{
  "num_hidden_layers": 14,
  "head_dim": 64,
  "vocab_size": 512,
  "norm": "rmsnorm",
  "positions": "rope",
  "rope_fraction": 1.0,
  "qk_norm": true,
  "parallel_block": false,
  "learning_rate": 0.000865,
  "lr_mult_o": 1.67,
  "beta1": 0.9,
  "doc_mask": true,
  "max_steps": 11310
}
Each number is 500 + 50 x the weight over its row's rms, rounded and kept within 0 to 999. Layers, rows and columns count from 0. Numbers have three digits each. The size before them is the row's rms in percent of the matrix's.

# q: layer 5 attention query, 128x128, rms 0.137, rows 0-46, columns 0-63
# k: layer 5 attention key, 128x128, rms 0.132, rows 0-45, columns 0-63
q0 094:510542584514532523519446470451647479552456511548486616528441488459566488459497484524393575448502405423552412463466438418589487523577529515480470506582486512536500487516502365533501516467535501
k0 090:481456544508543558402521505477404521545451547455552472374577457478429440499560481552513473517599471501531540389427486558452597508546482560527574499539526542494488615509485559536484374457472524
q1 103:496529506424407610492400429478584478469469514506560536576470428476520417501485380532526494454516521519342465537479471455465456445504437455585532440510541600516473549399493458525496456449480506
k1 091:475455577495477432606383571533530536457523498573515540502449516488396491528395489525479509566475472488523512478494497500494498505447565500410445475552586479485489526439581570355559500416551515
q2 083:545499515454542526501584553486539471501487523529423505490515576466495522416484600448507617511467414497608453478486441464475521496481612531446503487496533482513537478496393476500506523527482489
k2 073:502550474451464493464501397540413537507544466523578401485534475523531517548610417516521436491444536518421529464405493510507433494521427494586508561472528499619617556488531488453559492531491450
q3 083:563443490534556454509545460536543472529502520534357509501484581473395503424500581430501588539444512477616515501507479494440472465470536543463544549498540446488513475542358425505506543522560475
k3 068:503544509476488527515538484486374470501562530556560439533471549526604528573521444491548499530431514468477592406479491472483522548513382540627496540500532543623578549546500481476459523553503452
q4 082:466529442458405510462471484481537456517506550481617482464485436582557425491503471606489443550452482526403539539503613529620465456540408480526516545483430511511518533448533555548528456480400497
k4 065:499460489572485430503595523463433442481479441367423575493455521606444572496463527531401472402571523530512541589576485598458493531449552473472479433533448538407507473596497611535535531518517540
q5 085:603451487552504541545504487480440449545482507540391519505543617491540615456498535437492545464491494443548540514444423456389570534438512534531497524467647444426521497540477526462462573520539467
k5 076:569506486393523511471383552476527506462495549611560493569462513401608452505455509466522555579489490485576456435410485404554472490521611562468504483531577432545564485423452385497509515510473455
q6 080:574546520468465474528461416514527532544493487549458546511493556482530516523458514500530604484500503465545468451519503485523550490479613503433449421420481549554513469377547475489498430475455504
k6 094:537469462469553469514529439485595488545505446501580500516549470486471537472515521488557544490502546485503394452482503411600424515550558488478495524453513504394443540463345391472449516553531540
q7 095:529486504562551535529515530564480491456478531477467531549478577465432630471512560428493578536545519451576515500545460434419564568495547528467452441447583525396562490567495468452513512533593457
k7 076:589473482386515481508398508470498488444448468523575506568456529505642456503467464535459494544494512440555454485456476475485512428505592590422478509564599419505567542459450413489496586505497406
q8 076:466456489415538496459432518474563472483372540451538479456426430492430465531497583425492507536408392485580440485436443489479481480516494489454511526524480489475535424494546443457524526472518456
k8 095:522493509509446566481554496553487378617579525517452494471524537484422508489490469479489418545530455489519633503537540501455615522438480473514368483406516564461465500553499529459504570513512480
q9 094:445500465466509468478574479406608517484489523455560482515602433494442450495547489603493404490517438533437489585543540539508497459571492461570567525547466556526431607502483444604546503501528548
k9 091:404535541547496499418518454452446525462495540457459431380508442531464507477554488496465512468518546590559593549530505582455515510552484516581484467572430526491450455589569468633465463509507525
q10 111:542489474551507556493551525598452506500522470522436509571485554471548531474502455447421573480576526409570545515550490460434530549485531518457484430423608481450561503572553468445473494544522410
k10 114:614515507450521439548391549518495545438479514543513515580467563457606528522489516441523582483457486378573471433470389394523487562502600508444493478519525437500621516505531441498492538476508456
q11 144:553492421492541522513461497535503506539481497519468564551507583453548561474467526394469517523530501454595537516527426430411575536527529470462481438446566499430517506542531474461514496541538414
k11 116:634515446454566491517404472544536445527459441470589554560477556478511475487430492440532572531479490444518451438525490433558469513536574516437482473482551439423490543448472466521493571531524505
q12 138:524495450448562568456391585522445454544526539526488484535449527498559503486526534419436470526553448433597524519443505442435495526525535538466471485440550446441557457611518527471513559459503427
k12 131:538384415516519550531384467539519452553454427448551534602446535573586503520452523454531460496556467452540427532512475464509518417509544466466496528461514458431478474481488525447520498472500486
q13 135:445529488546505416450604432442557516538456433521523558438509435538464446470449500547602484472494532603452456402455554513539529473479477483542551520533523480584493455354460451496514371540549601
k13 083:465444487622491488476551535526727442474523406475441567497500459564492498494469566516496468491539449529536438519503459572522431448446463501484480517492493522470465505440537610510528532499422521
q14 079:463524537488609460467538431599448551442501456454503502486566477554463434472590496631538551445548501512524489445489440479479520464482503440492501469505507503548509509562534463497493393524493593
k14 083:524534532465450484558530553428492527452568454490503397472479544426511419493577457496505501531506541424548489507505546512566498577470454520528515511523557535512556555535492582400621534487498422
q15 128:630480491524550501493472481528495481594479452523452568561452590440586499450400490497489525513569533416505532448541415416518569582511550445465452498465565438481503445497544474437453519583480439
k15 122:567484577422593498468540512498493495530473439437647489534478465485484494506520464527477488538437439514432480520488570481531546442468556514519529515485632526576529510459363487527522453561530497
q16 167:517487539497437448538606417481509499443464459496528491465582464501409491562461536580553540538481560569444434526529525492590542465475499468496561462524504533553492511383473457514465463596470573
k16 112:498561635478476585470540606404393578498522528507426427428539499456483575497575444490442495523431495561504576503466495538475527469466478537563411451486512531511529520516574530502459524517448442
q17 085:543514526463468421514504423525487519474450439530531541442584478519474569535551519503521494479500484511465513552550529519544564406454542499541465481537523423565484593415563474546448512556519487
k17 083:506563467532462546545534463491500403526504510404588400465412486551492526513480479461556486575477458462486580421490485518506581556461422543576498458531456456447482512497457467475558451537546430
q18 112:549453386529538522486538528455450526483425439563503506521600520511611496466456495485534477435517495489472519484471494504562547565570497561531521599427544459538498468486533481502407572534529456
k18 116:482538491487577474475452392536512471550429471539608554586503480487449537490519473498585519639439449576514420467449527438485553477492604572526536502481595474569544551447433442567584425474471465
q19 153:497515521469506507474440609503431551547511545490508483505469579495532480481502518451469535464521493440554566494476495463497499554551491530493436509484513480473473469621541579452539487438550466
k19 100:508478490500553486507488513515495553533570368552438584579552463542500478556539546529446430432465550475461518596501503503552450455466583455424529623490461514585448472472433503484496510529519591
q20 103:522578491454592405573509469469540476450461509492519526564449514524455548470531463603555671454488544518593523436410388429453474485536462482452457558574522479497487447501573464517523409518597559
k20 112:490515571515494579407536494482445578561579522610457487534475514521502402493599475515402481490445463491492618505490508543510499446519537486546469553397497521608525492510505515475502543504422473
q21 106:559428467464437557622559467530504529414493460484525509524638537445457533549554594467507447560515475520394409551562505499525619528534467463541546463497529570475497540500418470513516524529522470
k21 102:501551474460497467518556472469349499364454518573515511434589484408459562451488468537546584532526519535437491524481555461499506519500500536487547418577575468521439580469476424561467459570546545
q22 088:477565562519508525381434551469509548543497439561461496472372448521577425524461526525454445436491485529529512447405489493503421528502555524507483471521473445522495436509525554467466375452461511
k22 091:498489447502489503579566516484573488493539430498550515506473518574601496541479503483439469539585434453462447477518467555512473478453413512546506527392583598438526495468519608471589565544437432
q23 085:464449569503460509445463546423481466527497498521391466472441448522520407456496439510463469457468518509506578483447519487515434462369547556472540470464447489524477498510563540439452509456429571
k23 087:484541410505481475510537582478561459555569512570519477480445556446513524578445441454452503503448492512572460507438512473449510569392467544581520505490521511455514491579496485499435514501436384
q24 127:504445503514439496509500404582492557509521500513478531515585473504468481576536511495470526499548576523388476528562516543504536549410509465475597455515472579529479523422496511437443509480493503
k24 114:497568517493483409531457532496514518413402488497477432425530439326442515529482566510551533485509530511476419485463530431532430604510472419415506483620536474445475512514555417505489432421522508
q25 104:476558584557505509482384470484465496592478508472409545519485526592585534500500454483422477503425473494585520528446482509447422558476526487478464579520421435518563511510562506461420493443489479
k25 085:514483428489492459446454498516551450519482519559505469490421485472503436517569469505507395505494478489496439424432516464498501547445442626536483557482504580493579467535519493482562481440481438
q26 107:488505409460513522585540535390596441531548524501504581506470544441491472462497501473533562525501438543502592570404534490461528517434508460487491510497538514432491397540386508491563527445530489
k26 111:518489407569508426414479452536490457443399538541491504471444435516471587489482464474431493438553530515548488492522508451423603455602468436526487419536465484364556474542545421551460477540487513
q27 097:483468549494550481389476533384503532597618572590468467479391505515492456534456568498524462517551502428516486463504489488530427523516556624501514513384444463467531454505471429494523458493536526
k27 100:508500529548426613561504499439563460540541430439459532467442513546562490479505551540430533489493459458447530538535562608499483491440494481515469390443528471444479423546580626499552488419477432
q28 089:502489522460547523534550431493557582462489443477510576594464495518522502538525541525518502510588543500485477453423469461505499533593477435593488519501575441509514496537489534533503456490598530
k28 114:540460528509497506599520468463466503470451419511561491475544486524520463480521478478509560604584465512419417381485517572582480470533490570500567514482621570500477498468496547568662539530459464
q29 091:504475514429453487493502498514575457523493443463542485519583426529507597599563435517502512465470513501492501544433552502489539505515461401481499551491479514540641635437563469459497443493534587
k29 102:466489590504471462464502541459388525487397562457474452468411505500476437404498459509568517408504485438507527412496521470498560525524381460496468584494487507461463498548537541576397470468443477
q30 093:504495478505517472492462431466514487535546466471483552498444441506505459467516481460515560408519539509469604459426474471457465545405508523477582531537537435516458498517549546529557453475582512
k30 096:505511374494494483537484527548529548447434585536592473474483487485475467518505419406544457568549551519416484375454588466526553553553438575532541564480593539490523498470533479508563443391516509
q31 092:467476420459584459418416525463560465543505514467539452485458453417518428581578537476449494426506504489525536448461488413456522556476480437476537556516558473487550548603536442440490454461514612
k31 103:485439539464477498482428613498436558516416474413447493454507484508496456499442486512530418513540588450478559492505533502573490506502498349447477513522576592562514465533535592487503558396476409
q32 088:514602447467484520514463474504486530446576538481560508504431529485536402481546432537490522400540411471560545445486596524505359610602514470490436505520494473523399479548553485531516458515501495
k32 079:521463493569482512510599417525427492488584440548463570562453430619537554483448555508432562407462480434439490461559530478527449500436493457502515518406480478454583467566518496460537584590494474
q33 083:515572528514417545525548437473602494457473481512508478512452521529447435399579471434585523526532524563497500469592627519535459489466501446507487512489515526453486567453420440566531487511537499
k33 092:480466463562454427502540534450490511458532389433547585481487432554534492571374490603458488473482484483415578508506499566542450428482490438576564551442523526499529529468439538544471527497502512
q34 078:529503577426580585427495553501511517507503541539463524469418538516541471463620494449513487531503500490591432430405524514430501583594528588461405510532514392539610448558561487489519580461458506
k34 079:575463401482504489588444483540536564527490480586494458526485498469493519509479544533577635438477500453533460466483462447596438457577489472413444573474496432559468453406440383456484574603452450
q35 079:518523555472554609519493528524452480527576539474417536491485520501561542482571535479483474474493486448541445502342517502416524565622481556542462527522542458490557468567497551440456522467466453
k35 072:539476464432478487576462576544534530487490575625533481544495543436516483516427501487540561516431484403526490467442414357585479509484572450434490522472539470490496413455513509404442534507510488
q36 075:480553518539527428533483479479563547488464518492598502542531516467464541567461516487538523480511488494537501537603527438570433480485529408393507582533468457488416425437500435596484506484597593
k36 086:404502498525490509487514423547438476565508456446499496473528484551506509471605484520465434467587482567492540511504557566410504500521400500602514473443516562535523549545563541552457415489442448
q37 072:495564527417427543500402503508506504508514512549520464482517480546589479517599457531520434481536556600401476460435445533544532503570380493466459503556476523503507453419527515462561448487429500
k37 064:500468455474528471496538501503538500438502512473500537516556472492369479442541586552520549457497503584420399507488476541551496486505545502397576523511502460392463495403359433482488488510465602
q38 086:473514583456509543425427633523457434497495522481454477511377503502464466488520476524575486614446440436557506475414465481457470598544446529499456480502433483500544391587527484462517473420479467
k38 091:496499566509461561571475579519478461538557497535488499553387529521502480491453498480387525477441423475569538512494435545536561410408531413589399543459530521501494467548499527450415513520471456
q39 095:559509522485490558510511502568448512526535412566400479528545564520549569490524502406445518487517477436510537481414416497443539488461527523527420500421577453438523479550541531382422535496461399
k39 075:626483531399520490534478570490479540445492489525494505563498561486512491499510514489479563473397497388467465424457438461564455513466536505371503545496524437549577480423444495411472571503489546
q40 099:410539406554479571423546494553486460511640542509484385433401401435427434613479540594488509589514512513507527556533511519479571503542506501460576510486423547628497578528589564567487476492529511
k40 106:437485588553540485480511579483563578468530508431503470433459466605527495514454473553454413498558593489531524481540519605434428519485406523564472485557446492517491544495589612489480472483553542
q41 108:564471506557588466531459475519526543547494493473485540542516609517592597392478512427404524469482447373546534485546478436445540509498546503468433474508589446422507486499524439484523506557481460
k41 112:640530545435495536511441493519499384484474493501563474559499565389534489503525503520494562554462470457626473465482459456516506550450634507451405429526554446467558505477411442481478528525499437
q42 092:590507490477450595536489493519467453514520458570393492499576536483585528548434487470412527490478534484520484522440473476421540543453523559497499481421580487462553531479471471387440525570463402
k42 099:611466534400603500498536491508455488526422468497609547593513503463510523493525521510587515537475475490433468452467497406546536483513533501466537461470627527543571581428409484504508501574514522
q43 107:480556487465508536465386609600489437534525574508447443531396503513546455535518533473512541503498508412583530518478448456396513627506515520457459508466478495524582532586536530431485504453530499
k43 101:628445461427573485462442464506477463500451460500589527619414523412564459502412496496527454559484462442440446445518482439535542506471554476462574519504644477490565472511456566450553518543471427
q44 077:588525486476484489638542407489565455499464472424524613544588584502548648496478438443532492538517494527459532506467457450467503495564435497513424559564572505454465483485444489527494525501582474
k44 106:508512469493535485430508417537472487514461545542636552476485479462412445475551474445517533506484526514422501487477515483519528490529529551540591528538527461510418544450466372554597423504549576
q45 069:450517504524441516525529546528574459428460484550527460586479421430481489475477555557567518647416365524557512523439564510449591598512500495473542514526476519593542437534522454444543559481553416
k45 116:526408536503541499425528516495523432541497508518442541493490499514505555433496491470461465462467407567634568546525420513397494341504475504485422496512450473487511475521561492499452566535501515
q46 095:436492438519523512509561526462581430547490480544480500506421428558510448412502519552503411499478463520464464498434523579468463465504542546485584535438451515454541479444430403485465504492488498